python train.py --num_attention_heads=9 --head_dim=64 --norm="layernorm" --norm_eps=1e-05 --bias="all" --parallel_block=false --init="normal" --init_std_o=0.00489 --final_lr_fraction=0.05 --batch_tokens=131072 --train_tokens=591500000
Each number is 500 + 25 x the weight over the matrix's rms, rounded and kept within 0 to 999. Layers, rows and columns count from 0. Numbers have three digits each.

# o: layer 6 attention output (transposed), 576x576, rms 0.0157, rows 286-319, columns 216-287
# v: layer 6 attention value, 576x576, rms 0.0153, rows 287-319, columns 216-287
# q: layer 6 attention query, 576x576, rms 0.0196, rows 320-376, columns 216-287
# k: layer 6 attention key, 576x576, rms 0.0193, rows 320-375, columns 216-287
o286:552504503537446486493493556494512532507500524498474482486472537476461472523508501502508535485516480514475502564525511513527484511516526508544515523513530530483504540531475493493492545506481524501500512492502492501496
v287:503445541483510450496525486505510523515510485536486511513505456527523502516477476531508434519518553497494465491499510504486498495482491496454508554513495530495451475495519495506509536474536463504443499489498500503497
o287:517529496497497495479474525540521489542506526532509516502509498496500483511509506514496523507485476515491536504487524522479522509521481504538484536538498465504496500506492505471500478486472527514498502517518501510532
v288:482473501478501465474534491476514536510579482547505459432502513446475492525530517495528511479497469489482541483489473477509487458499482511477544540458510484494477533513518522498485514488471518544502476479508534478571
o288:480528489495475501496494497519494496521504476524526482520496516507512494514494488487475490516467463509487513534508483484496483506538503490545511561469470493535502492488525506507486438552484478471496482497476493499502
v289:525510507476481495508498506556539493512467478510546509494563502535536452500500463460513460516528537557467528472496559471505515507478519503524502487495547521468483471468510506522520485487479509489492475540484502460485
o289:509491504558517518504502458467527562515500524503521489521448482519479544503537495476535503506482486498510508505546464486495465519508487543464493488505487499468507530509527473485547515513509531516457529450534487527527
v290:481540457534525505530557513469512508460523484511488552483494510535484524523473493472499512512515531523508473492473514517534493500537525474484494499516524505520499485491499517490502507451518480502456475472495541463498
o290:488477467464498524479503434543477499488483491523461506506527497520492474557491538470503489587521502456519496499493503511479422516512498460475498496494479513494513487508486488490463499467513497522519510494482525522513
v291:470471466486515488501516504533504507494539476502503512474465457526509502490491493480482531492500488481524518547486539521495514492484486526484481515510495522503503471495505482517504488501510459516480505483480499504480
o291:520496510490511482486491518523516500507512466497536538523515521488489497532507528486464502497488478513481486506494446495501471487558443516484496501499519513457525541482515495514486546500532497448500499509525491484467
v292:482537462481499534498510482491499564490503447447510521485499501493489524481484524487521493513480470505466447507528482523485534475528497452512499496488497510488517541491511526500503474488466481521514489477454516485449
o292:500495497524471514527486503461476462530478503500527471515516498532499489483491510553504486428491507558495482475495506448496434502490507483504490517493538527487509520513496493500510517501516539516463500465501483489476
v293:496536502473510465501473500461507495536525483531484505503500491498464519539483457509497507477528512509469519468511516508489485513527522498479508508519489493524517496488512551519498499489503477508479504472469468518553
o293:512520428512518508496478512488484449551451446467523522509528532487523502513505500482505528508493507477505470490455494526484476510504462501522518502510499528442501512500495502503510493513459491530541510527523486494529
v294:534496503477522545521528507487508485526519469454498538506459501435509559554491471509492428506521534481521483526510476508477503472496508501513491513506503465503497484508535478511502541539542557491467513493503502523465
o294:466531517478490466525467533501540500510519488516508497496518495436496462475497520538484504480523522483483506525512534524529522476482491484533529513496491506506520461489521516489546516472495502511465435499474523458542
v295:475508557509508524498510501519523460444494505527480496471508495515493512467543504545538523469484516497516485526525516523519511507471482446528503509512508521521470531513472505471531492530519503505477521448569470527505
o295:478482466476505474521527479528511476505482466542520459496525504475504489534534540483486495494496520509455465509467504500536474457464540488500499479511493535484525470496536489512480451504479540450499514476463505503503
v296:518528502455497515552492529507514544440480519495500515508468486484507492532508480515502473519491459537492450528496463542500469452462496497514475494515500500509551547495465501472519496485504467526453507482489453516506
o296:475512499508510483528510473539491511504477461472483522471516528496534468511509511529501511511502473510507517494418486517515493475491478522480489490445522474480516492471505503528427500530511527511464491488481488540491
v297:541513552494512496502502498488499519498491496485528456495458501522527487534511506511508519510535465498475490494521504515507501496530531510516498515536486504487510564510498517499523539509503451463508436543498485471452
o297:514503536495505518488494476523477483514490511496478509474489522463484471503517475475497502479450507436436515538438498498515509515459450492532537490505499475514488504476484478503494472470458530509476516525459540533545
v298:484485505503453477491477512474510495479483452471535506470464514531487473491468484516488490509501528533464517501504486521523524497486497501503533500528502502504498474487497531500502510495503501495467513479478490458499
o298:501467531471486504548545524498474533528496465504494497457523472483515499514465486561499475476531458497488491510481524466470500544497557506494518489477495507519496486498503491507475502525522539523484494479507463503507
v299:503515529531493485532533496450495473532494494464490526479516502519472529494516516520495518535495495459511499486507488539494515495511521499526557501512486529521460458509515537521494494489472500512520505482527516521497
o299:509517507505493538468498524486515472511514477499526489500509488474513479530492540473531496533523468513450490520513491499470509500495500474486457505501475508477513444511466510475504472461484477491517519506532501508548
v300:487538500491539546508544520487490493527490438545514512502511470518474479516477533515413476517481536498527502472501490496435464502498506519485488505507458481498494530541500522465467498527512509468491494469457516489502
o300:472447525493488498501506531499469539484491514506468504473506508477530516517480456469499520486529491535478464562520492516508502482481497469549536529494480467489453477511485488520476486484439462519463541507475473524479
v301:531543496488514477488506471482536516541517512506551481496502468523499483452532500457506482511544484526513508489519479495544482481511462509487454514502485489515510478488470502467514475455496445481471508481482510521493
o301:522538468507515505531498505513503495548467455519525481470509526466514521484480504496498519513469513501461469546479508476476439512468529550536497482499485487486502479501505470496480467528516484474535488530498528490511
v302:508454468496520532487477502515493474503493501442522537499519477515500490492545542524528520501492502480475487509518512529437519483489487535469521486489484492525475495484512467478517497453537517495505512515530492491511
o302:511499512476514574477543507485529484503497526513493501472463523525463508507498489433494496497444502449478515553497490500502496518506474471509505472468468464536494549446495524556493533521460523526523495508529509517493
v303:514528486493461493491489525522483505484517517480517501514530556540486508455511476525541535465494526551474517531475436503454535513515550481529504537478500477496526485494466526457508484498504466495498474478491514511501
o303:536487492501511499507555493503507488508500519520471511488490506478496487480520508533486476494461450472443509552498526441503518523507470505483521496516504520509490521504492485497514506519478478514494508511506514532509
v304:499486490488525497487522490487471442550493527447547503496523498519483528488483497536515519500521494511524508448520517459547455542495526502490511485497503517508548506509499506513465502490483525468510487519552516494489
o304:477525544502483525570582494509505464528488509521467451466461469460476511465476506526465491453484520500466457507552461495452522514504504492525505521551493477487538515488498521507501527527498499545485461486523493497498
v305:476509514503443478501472507488489485483475497501499500482500535479469495519478531512497490545496507471470461506515486472534499498517530484479505548501484452523511465477501477507505457543528492472509481512531513511525
o305:490525489484492516508482471498504484501486502534500476493517496539497495459457471450539507479507503496521468458508531519493507518475504451494530523535456465490516520469517497478498507511537470505537537500512488482483
v306:533493505534465508465494517498533441527492488495486518486502511513487501481523463490504517525483502505488484546481484504484515541492478539449487520502511508469467496498461477502490476471478469527477500528511546490511
o306:442505488478489488493475510509512495491499488489497520499507482511500524497533522514518532496501500499474553536536496503495515500525487485506474454471550524477491499520515491476508536501498515515518528508480482449473
v307:482481517501506499523481477524485546509514472504486528501492522536522509475474553459488437541513513549485501507475503532454538521521515509486503509455491532456522492480503533493529498495502510517478557524481508460447
o307:491481477505498487460470488485482528499497511447481519491496489484484497546460494519489520494511476510502538522486492473551473516508494529481517562522492528506513491509532505491527537444498516523488466532480505491514
v308:514495555544463479483495533525545508519491493564426505521522457513476498506501545466541511520504471452520512473499474506498479504513493504500494482503486470521493488499492479494497493508526510517520484475493497499467
o308:496522488502523493461491429519468432507480466480546472478482524494526498509521485425520514508493510506538492511466520474477513519448516507507493464525458500520491497505519532508477524485549515530498485509521512495533
v309:507497486502517508501451490436548497533540496526526494508527477484504526480565505496496457508512508500463489495493510519499511488474508491445475537575491438488490524489517532521495508537501470542516476508505505487474
o309:516499548502512497455520496543452531535465492428476498460517515455505511459512498483486487466524472464510512545441469495501494519488495506542537498500547580535481513477485520552495523506500486509508494504476516504523
v310:508509504492538516468490493497495473482477504507498495518482514472507488512535481496529477478508554474498547471527451499498481508452486544494510488519494487531481516524554478522506518489509468497513520490534508485505
o310:492524449496468506452452421505431495553492512454462471499519503519521560508506515461481494534535530487543527465523552433528463531524473504545490506509484477511460503519488543495518489506479527512467486476518481484521
v311:516543497503495466444527517510530490511476539501492481513520510479451519481479491506502508506512505490457474509506518457530476515477523501502460507490469506537504486503535502515503508482469519505522467545544465538477
o311:463478487521520544522506450500505525492478510495514487516446467543507507524513493498510517512492531534510497524487512519531509493514475502486532490504499484503505552525517494514516496483514500520467507471460510530498
v312:541520513483506500481496470533488480482550491495495487488504487482480472513457526561495518529527570475464496548482505489499529505500469498491495523527520522500502469466501521472484455471485475488523487511541480463494
o312:473508508526505527508463453507514494450493494552501490490505517484479510504471535482502514508526473504494501526478536500489492494521484478498501506533484501550484501509520519492519466512519497531472489504482508533506
v313:477515438474513481515476508476462481532519498507505453515510510497518464526486469522516496478516510477514461495499502519560498492492495546498485485524478476483514521464498505529527494494495496491507532473503537475505
o313:470511511479522541555515473489472506504483493481511550501513505496511531493493518512536490476542479498466491488538467438467507480501529498474495459471486518505505506456542484512479482514514474451519498511521472508564
v314:533493491478514509515466508522488509500483526495486507461479498504479473513538490552515438492504513476457488481498512479488502493497502496474497485443523505491497478504492533489473499508502488485478477514508508467521
o314:510539490509495493500473466465483504510530533508475490494511523440529547484487521508502521475483481511531519505531520504462511489497502531462507479523489498500494514523512526515538482505548480503480517492468502454493
v315:495514535446514510507470489520501475500486471518481529475506477516528502482459506528487473490510539542518540532495480505470508523485508477472503492460470513479434516525467488498493490459511516491531505541489502484516
o315:477462519507500469488520513474483504504487520539477504503501503457459455495473484502496522455536458517478487549530516518517517488515497467509501516519506520520503494516505516507497544535492494520471562527483498552516
v316:490489506494456507497517503527493517496483477555452518477504499538490482500490470510501456501492451526499502531501475440532544531514456488465536500471510486476540497505517446500482542491459482463498520478491485530507
o316:479497490483528481455455465522485520496500510523521484508488484488495460525547513518458525483483516507505469511498501472530502516554501481488470532509475501517489508462487535479516460479496557496516500479480523485553
v317:480511463505473529462536505478493475485487480504481527497547491495499495511487517522496446484497515465443522481525484473551532483499506489471522517498491505520473519504524492475500522534458484467515499526452507460519
o317:465508482483545502485479465493499522477528520532506478538512479501523533482506497498503531504527515519521442473555539515520518503519551502503491480491510540497464481538484539528544496459485558512508498498476524547550
v318:559523478467511480490477478454534502539499504521520475536479539504508482507485504526507525445543511470538529527491512519504496530464489499498522517485508499500522525492530540469500488492514503484515538507481505508496
o318:506535504452513468523520511487499472501498533510497513493545497523526538522523526528512454498476471456488500491525485522468493513467506491498492445506457492480501496522501447508493500502477536442502476520481552520529
v319:522489504465520527495495493481555503516471497506545475551496523526468472521481484448481509512527543516504539516520552477483478486486503480488522497530483471503479502470504485478514542486469437526495480528452495487499
o319:511536521522504515512500524500518499504507524497429529513540519534492486485539491500464519510495496517492528527515482510496498497474459509496541433486470492528519494488516487497472513493507483517475509486484501506510
q320:462498508489481452470517466517506518585484477521476503487491490521477506506507513490524515502496533471504516480503513493480488526479518515484560497503457492523499461514458516490557491492548486518544519507554459499506
k320:519496480469479479476508452456461484469461500510458513477485517520499481489515507471514447502510497505513545493484449524510477551532454528523569513505517476467523464516520520467523467490491544493489492530542471482495
q321:481495477514495519501509526477500476497506476430511497498497493530497467432517478515487506470527495525497512495512482544531467481526506501480500511489535472500529461486501531495496492512473538504508535525519469516491
k321:505494497530564503500491531500465485518449503486445506497513496500488473452507511521484502513514501525500522489468514528536515460498481499510517461474478492490472520502487510460498484476507521515515490565481443513474
q322:499508479475515502461481506517535499526499477498514475505499483497477500527466539551516481496513516520477518451484520483488521539493498509518494468533503488485508533495506514485499474527554483514534492498491491469505
k322:505477498504499509451509507493528493508544489518487519473484522535500506500491534457558507507510503507486509531528465520504477484499506503512500468503529479541514499506518533473487508517508455496521521454488497480483
q323:477503484460458508505490498530500475556558467514495511516541506521436521530497518519472522468479508515532440513476436482493498507480524512485526477487484483505522496543474495508524527502531475533546498540476478483492
k323:491474498459503451486506450459494499514520491526485500510466494534467534487510512479524466496491509453463503516551490516498490486503547492513507551496510489488555468515505543519519541519513484502494475478476487522471
q324:540490515471486506515523495528520513512518469498512513521506503515512513471468500499477478502492502514523501570483488414467508476459484468542488511514497486507518515516497487522530489514497466490484480526490492495468
k324:519490497470515510490501497482557503503518511498496490469460528470541521494481502473502469472499486478449501508540509457520489497459514489469487506516485527498503465508558505496496504529486489531491452503496527512439
q325:511477554527502475504527490497474488494492468506528502515496476489490540503508490513437490508483498511461487529455491509481539483405466501501442474450461525486521493495478486516508521477516485513478453497519478528504
k325:518517464505515469510529489537500489498494478491529512518422490481484519468511482462469503550521491508488502473500457510482460448482465510504431493506500486484504500488532456497513520501518501467478512499471522483490
q326:501490478515573481486462522495501507479515546513549512531484510503512483479512481476520506520507493484512489485498517541529486509492540518475494508512495483484530519494476490516535499489513496483475521482553445483535
k326:491515490521532496499496515525482502506501473517505488515530534488483477534501455551503516512481512480501524488501527518524501507487480526512506467519493464508429544498485508493517477449463526487536461525503478527500
q327:487494488503497460471539487482503515504458436518477503481479482497451479562485564539470492531524481573481521500534444511465508515520512480491514491469526536520474470515451508494515518471544487553504490498505516537474
k327:480532493473501483478508485490469497511490473473473499535519505501489521466520524538481479543537548540495472493504373477470462461534428527469459481468517479490498450502506506478470487500511474509512479545542472466454
q328:548512566502476527497497499515512471497541493490461532514502510527529521489485521506519503504466530508521477523498489500489494481486505508524463483517475475521513486525477492547490495523487527436480484476479528512489
k328:474499485529462498519468483527490490497518487498491469530558479490500499526460493531488537492438461500491499496485549461463539470466559501478465492495471534470472505516482523497508503522470568495507457455483523541502
q329:528534496515497497467501487493479473549511495520516500464491501532461499502518499509521478516495521542460513498458488501487484484501484473497501522492475532486529490510491542503504483491487488500533493505529545486496
k329:500465476492480495487478464515504540491525499499503476504465510513476495534499546473499533487488561500519498481501484479476472479518477512486479498491489535509550457489487511522514513518484467504497497444528508498507
q330:529548495536569535521480494538497488536552494475454498482494475500565509488522524512511526524517508514497518508504494508511487460509542510495480481539511471496457439499517498529510512487513501516540510477488496489495
k330:518499550512529512492505498516504467479517481500481473508534495503468492478496502536517482509458521506461542521490531478480510510467490524520479485528493515536466481515500496461504534493536517544531501572484533508482
q331:495509486497568494514533496478493505511478509489482546541470488522512555523476472484474510540508498546467513434515500503483475471485502526448470481496530505526440476461504474516502530518551513461543480504502516491540
k331:524466458508513509502504540519476489488504498489456528557494510527541527497507505499497510514541490585498493458489493491509507478490497505493461461516524431518431504473462485476474530478500498486500519519501488520515
q332:493511530486480509467488501537483517489510507526538493483507488500461486526489467556517497526495482499455502499481494465515502521462501525533506500516501526487488497534467504478518484514491502524488528513515488485489
k332:449480504479495503482480496535504517507509475493525554511488524510516557523471519459490530469506517499524473519505508497495503496496476510479478506491510476493514464458492497491510510484494509484493485455494482494513
q333:550502503519526526508471491514532478476534515467495532478481526476552508491517502466540489520471542518447510498493537489461487433476489500495492488500482496530496473508517495548489531521505512458494547518503486517479
k333:523506506547570524521457465492538509534509476547468499504487484475483485539477494490524503506494488517437517463498527453470503476451551526475452500489471522523529485514487516464522536481524521483490519551526517519467
q334:507460499473492484530485475479493518490501502513527532537516510495517494502526501477490525497481502509504484516477504526536475504534496506477482524475531506495469480481489477541496507492514517473490502493505486535532
k334:499521523502486497498510510545479475505507502502524468528538484523497517513485473508500524550492480529511511501472504502503527509502492498487490508490514477501415505481518505517520537507535503505532478545499507500512
q335:503512491514480501475480471455546482536477524470537531491453531498577445450511550490551498463515489447506507529500514515529492507529495543479485479476523476524529508493530506488520503494506520456475518513502484473500
k335:483559475496507502474499477520499527506482452491415506471520483493519432527494499548496473509489496492503507519524526474478497530484484555503494497518486537471519523558523482515506476492524519525532490512517515518532
q336:481514544517480488538481506500503496475504470496464529520539532499454533492483484566467490482449483561498500516483521483523491488551489509560495473511517513474519438494480499461531501519502505562531492556493508511458
k336:522511522491499488527523522520510520530541468473530501496488483468503504498468532509491510506504478512487480536529472483506486481579521512508531507482504492475534437510513517474469480531533529531470513454515475476476
q337:469545439519506508555505514478498490491481487491470546519502525469493487509497507515490548477477497491503503460567495534522514483553511479480515461504522450516472468470496501500483551505474503497473499487480455515537
k337:523491504492475529485496513529483474489480461498470477533515483532490472552496514548500491522514496506514543501464498509509509520497506491500521466503487483480457493513507494504503483454515518495504521547557515498494
q338:492529515514509465502484504550495540542525473505480472518521457508461491495470514508503481524517517537500490472471515477488518525497525496503490482497472521513498481518477510446532494451509487530501536525513487461446
k338:489502511492507499525500504516531514524518481503529503478476498527486511535513504486505475493535570504521510503483489500473498469515482515486509505498545503498472460458499507475511465484487489530485518477501513471466
q339:471510481485541490497495454543479542499557504490499483521538507514485521504476495528504470492493482492487487495488515469480520532484485505490474462493485525464515470471506495474542462526488485559529484492496453447461
k339:486483476509520471530540516505519519518520512468479519499475498505528485518492531471465475489507541500477478523511465467501455478525485512516500522519521512496565457527536527480488498552500492460469488442499488539462
q340:508491449499521516440500509503532502560518512522503535479486508523521474525501492472506482495498514460534505505480521523487506511528525441480532531511513509530501462546467515461468536485480507513524525480502497517507
k340:512482515511508519492518467492476481519492509508489538508533475508501445469497513540548492539529520515469530475518489522513516556503526473480526509486527525484456503535469532522505496509511511525504512589491475528535
q341:488496536518532447506477518539514490567546484514509486539540499495461470497488499490525498485511514517522496446495456488475561481478537510478530481505476491494496475516479502492544507488543471510536505501482464479487
k341:520533479513500510494499502500512516547537508509471507516509510578519468479493531486505473469535516485491505501499479497525520571500476456529484490501484483513464480500493534458474507525470470487462495545517472521492
q342:489506535511485495501503479504517564496509457502555508512543522536496489530486487473526506518473501522471502513501504483484494464466535491533507469463498486492531514516505509534507505504525501499514496485484456500465
k342:469517521478485497541483479483501502504518501489516504476500505511548508491479524472516522500491524466489514511495488467551510509541513496507471480475491491502521439493479547500520505467506525546518496478511490492479
q343:519520540510490484498543520535479528551466473529486501512522514511519500523487510517477521501482507509460488503496476480524486488520494498493523477497510495465538530450493521473516482498512488514560481485486469461490
k343:492515502449471522523499454512544511495544503496508495482463499493499508476467560442495504491476503500497494518493473492497484507514473541517484499481535486494544490504509476494523489495509468505489530502509467495502
q344:513473544535495522504507496517434496513505612519508484499502508503550523487488510471552475467502546463514528522495510522517495509477517506454544480500455472496493548531500521489477473510467502491495471502482511488558
k344:528453515478511471496513482473499508514480521537489456444483499489462488479484533454517489455492503446505519509479544518537487542463514506514510483551492555497578506516490486498496497522464493528473483495431503510510
q345:478529515501508532503514470495499514517544508512504509522528469519489536506493503499518519496487515518457512504491472483483532499454496556498497455475517481472526523520466502470515487472522506526512490527481495499478
k345:498528484517491535533518512499495495490532501523457538515470496500519482478488522469507488478482499465478510508474491490512474468498497483499501504517517518518501463524498515451526482493467486514498510517510563502463
q346:497505508518483473516483491510488506513531534444486522475508516496540471468490531504508475470471538487487532521470509529527488531525490458509535474501470466495555483540497450497499479493488518481472539499513482499518
k346:473485488537514489534465494477510468519490508500494498507537502476510504507482451482520536489506515496474502510498530509515499516513504484532519480499503568481533533532496484487495483490512537509537469521491524532517
q347:512491543489489462520491526531497513505506479514514425524505478523499515497472509482508479483472501535471513482483466461519486495461501522504487454491484503465520530516480531487520464532508510490488507509491515481441
k347:476534488527502506491502531491489524510532532500531516519449529490534475530468523477481501463485504467464501510528464459498467455507532503486504476495505508505487483448503531484500464526493506512479539443511494507500
q348:512503511460542506510531528529469497517557530532471495488511491511520502525513483467541509468509511528497532458520472514540511502523521465539505495528525476518454494495490521549474474484476507519465473464493497504526
k348:505487543523543486497494486484476498514523524526518481499564507512534482492518501523513526499485494509500539496519507505512550520482528476478480489478489502478469452492459505488514541522492501533482496518518526523533
q349:498527514516552535470507494532526470557512458454480512508532497514496513516510477532539460479506524508521487522459505512488496494489537559522480497519518500512494451494498494496518504475515475531507525527503483461468
k349:512499512522542508513493489476543450501503478480486509500510510499469506500518474548510432514481538517459530493486506462516541487497510529508477508503514529512519445479489536472476498511570511571508482542478515474462
q350:454469504467542457506528503470463523486465526509458533495484509469481526510462485516488501486471462520511487469477495498503452518475554527507491526525508476498488466523492482480506515507530520460456479511489511488536
k350:509464500494528462508479501519496493513519490509525510526539482501518502548533503493500536524475476522487518464511499533517536488444526496488490510490499451482472502463449511462490527494527526490465435489503511508514
q351:518564503504478544488523454536502506503508519463492513554497473440531493474510516487540486498516482489436527507463491493518518482457506478530434486504499508459507513502513505493544481505516506483490547509498498482432
k351:482524488495501511517490484531522476494537509481498490506471518471490504476490528542507474461504461485474471554503528470528468485464529486532493470489487528538534485500514525491526508525551488518515534457507554505502
q352:529507466497504482478489510482485500468491477536528506459525538466465500469476513511529496463526492521526506509462531509505518494482504509453513463517435523493502556535488517472460525499468515513526525494536554499474
k352:516483491463476487463491512445534510527498490542494499494480501485471479515499534464512526495476515498501500496525540497521465512469517515484478472526521519448498509496469489509554504507513476464482499488480481504503
q353:489467461468518455487503531500463497523492489487506495493541524472448495479497485540516461494514482532548503487481532488503480513506502481487567540535482546492487503518486506508522537511521499522538477488466498469455
k353:462516514472503471508499509449479471547498543503499528524494496504507514505524488485530528502512480484501511501529477528524466514501498480508519515461500514513525549495495497522495552543508506447509446472473491532581
q354:519524518485488499469510498491455492511510515500557500486509508488447532520501529508537474479493517503476472504472467444484500515478507483468506509501478512514539520479489536479488500525516526514516513471495511476537
k354:482461512467542493424477477487479510520488511497535514443486528511522536496519481432493485522493476465502476458461489450513495506476559497492465503504537521519574472485517483491535563479440479509497487485497496479496
q355:511505470511522521514516505433540496489497515464488468496450477512504495473469490468545497541550503475543520503522499539520511515534519510510514517501496496524466480531532513502491489529506489474487491483499511480522
k355:462515504539530497471486472471517463489478514507467483523525470512508475525498501542505504518512457520480550500484516540526505511514516501468502496510486502495450553526510494521488478488476525503514505488461508490547
q356:466470508492490519486529459492463515483500490519482467503486499455511508512476534562488464510474504556540517509506483465529465506495494492506457499509517509469485445450503508482468450513491477557492530496481503525538
k356:504406508478499497461559473493534501486512477475531486508527481513475525497491537525502511484512497523540500514500481512515520412546545483495505530518486471497517449515461529513502495501532471521487482451428476477460
q357:475479503460493451502503475517494478517536488540494475493507491511515481484518504491468536483512490460538503518501500492484474485505483456454504513459527495477484539519501527525510467518486446520484502469483448497524
k357:528494494476487515514538509459481480493484521527506507518498505500492515488531504466502474510517478473519515499500497511525463530476489468499519517520490526494523521535545510528510524533505487543483476511458458513532
q358:446447520506483450456515482480544480552502500512510486504521532493495485522507502519471509483479538479514489499473495520470524513493483488490485506492530517548551471524507500497582556470512503540519493509521507502503
k358:477503505494560460478490502494507522514480521534477479513480504527483508510509497484527444533544555470507543468494426528504470500511485537534510509513533507474529439545470473518523503484456513518479488486500507496485
q359:496540520463465460500504492517494543464472459510490474537510470521470519505460487514511481496472513523508465541470527461490524524493513496532467504472466502465471458521507511469520518530501531540499483544505517497475
k359:500527474511471482515510528481467512471541497516505519536476475510498516454467481448491472511524515503496498550527492479497495479565501475471501492483502493511552486473495477482483507521500497522502516429482502491478
q360:466487493515477430536509544490456495448479477456475484491535492489401481541495488490409482465467467523505453541467524520512507472472464496482469503468494520450497542495513490486468494518497505545507495469492487503463
k360:540473501485475458521508529501494513481510539469534531539442550490498499460499526464445546468500510543469490520523394489505519476472500467504508497475503457510520411484532516484513492542495462504470529485491501509504
q361:515479525467505489516538483476490509486518524515545492507501561483522534505508480453464496523485518524490483505487516483475495493444446500502446503496476512503507553524533517521472503503504508480486517505501540513503
k361:518518486504487454520447512501514493527486521502505464567483524478512540561521492507480522470510503475463487483462526494464477491433506493503460480463483506512515473490489490527531488510518557477529481456481510496516
q362:523518532515461495508520493549494502454498511487550493480476510486527493497465517466477493506473524484475473484495498479548523497454459487505504492460454504456482506483485473473520491524455511487524543516492466497462
k362:481492461507504516514503513509513517512527505519529454486441518470516501513480513436514489445479539489551417515519491479520454451513491492556515487481484524495493510509505501505528499488499497483498482501514504530490
q363:512578522509515491500471475565504527511527479512518470519551478518537502497481510537508496469535559465510468460458477488492521495510497494523497470508491495485473464471482550486557463473511465540546511505505458495498
k363:489495517485512497493535462509488523472516491506499510462486521510482529475496534457506427503435521463502499527498472467501487533502478492509501481527505510508488468494478507466490463520500487541528506493507503465466
q364:499488511511508512471520499452546518500484464499494453529475531527464516493526502488476459537499517485548485500487542492402499512520484503488508515496448510516547535522498496492524497474543537505514508458503484493473
k364:477481484489514499441523508489491487536510494496515509488466518489495517564504485486500476519481515501463511465484450477496480490491516519518503512475515517460515531503498468501504543489484526469476471490486506521434
q365:565532522497502477516503453516489485492499508567516481498553512509481538507439520529513490477514513511462473533457528495493502492475524499517510488512453504494517501503495559504523489482549487539505468534510500481483
k365:531488472506505455503498505493521518491518506478515526479495540529502523479514530480500511465512488498523477517506481510526477474522526481516520510461548503499521452470503502502487493505504483488463523451514541494493
q366:466490477525462497523498550531523486455480526492470549459526514488451503485494487506494482466507478497530478548544533489561495540528455518507511532506573548476505501472500485508452509499412529499469500536492482534468
k366:514523525487484530507487555533474491491496526490540521509492510454524470499513468489465561497529524537486470502524494507511495495545509504482516488473485510520523497501477519545510479548537467460480487469466482548487
q367:494515515534472468494527526469491476481529466466482509466489527491492483500510470487457481467507503481542472540476512527481507468508459512480563514538499514474516497501464467487504511461518450508504506482497505506508
k367:531533500477531499501472503475527461499475501518515478516501489540467508513535478523518522496515504477494533440500494532504512525506504506506491512531520524501490502537491502509521494506500509534484496505467517486526
q368:507505514524468472483485482549495502517487510506494480500495518464473512495486495495528499477437472515478484497463510454522548505487459510500480482506468514499510500509456497502504483506514499500528471497473512463469
k368:480519507510495472528523479480520494478513525483504529450467490503508514505478494496485527438480579483491489532513494523525480474499485505526489474501545483501524446504533514515525466493466442476499493472495476505478
q369:532580545519486570498471540479496472442530473492448501524503490501530448472541493501556489481489496502502503522495514508518447504494460526505481463492565468493490481487539465471477445489466534460478508533501521515483
k369:492494516536500487499527534500505501460493496487499510529507475477501458519499538517500525487481442504500505543483583475492514550496542453526511435530458504502523492499464484494500459471555522569491483487493560492489
q370:472448470459537450479486527471535493532485454494548490488499492551453520505524475458463524548528493472515507442543512494457511478504530526465487536546501497510501496456458468576545565456558456534484505426524453527588
k370:496466545506499467467503478510447501510439465511533526466509514554501495497503465496517488531505508523496513453454460490480486509522492513456496493493575480483450517496522487530504503486480485463501506526507408548511
q371:457532486465505506495495511497489475534512547498526500493490510530538523476491505528525505496515492480467504468500478497495509554515511493488521505494522498499499517486518532485507473502481478491515450482489480505560
k371:504484483517529463463481486521492480481475509525496496470562504478508503505522499490562469503493453500477504507478540507492462532457494530537507518472476526519511492505521422506526478494496481470529495512486453538481
q372:478473473510522486516508502470518467505501517483531515506456498448529478507514512498481495501487476514478518458551494557518460488531504512471491477508507516505445485518492492526487502506491528483500514490474489518532
k372:493509510557487501502465488525481461487480489490487492489554498502508494504501493542524541524498526533510522482508482565485496483496468492512555468482492491486485518504473470507504513506476516502541498511524491500514
q373:456497519492500501535455495510560505486474468427481531515497542510518479481488508499494514517522528484522507480542493564511501499503523490475526455500497488508500496526519475506487530514511518489465548456517495471516
k373:539489534484479492497519497487503491491499459507451517472571465495475491513495513531523511497467487480492543552510566455492518513472553504502495493503467502518461537482483514492476497517510534541503483576501543503503
q374:493478458552492532474483504450523491508475533448496520511499505484536472496506503442535531528503486500502527485516523518518501521520503513487501498505529484499477485522499510474473490508518542450512497493536497527512
k374:492478498530513520502499477517474481512451518509474496511496482510516488554488500518511504508514513519510499518522509497504519529511495520505524463484470501469468512478461490463479522462488535482525487568478509496496
q375:526486548517558502509482524508534492474526527507486494550473469506497510480514487465535518476527503467501527491508547508497485499595498533529495515544513489558498539492506537510520476482516485509520517491482510491531
k375:464477520525517480502517515515474497487492488490485465468531518495458503515509465488502493506513472512478502522472497493510495516548481512498526475506460497534482527502508532527473480492502478512507483531491535522574
q376:485502480510503532502524479532483499464507493516474520465506517481557510477492497523446486470494498493530479494508505495518480502490500499489468506472538510479504507519537465523474503490453481476471515476486546521496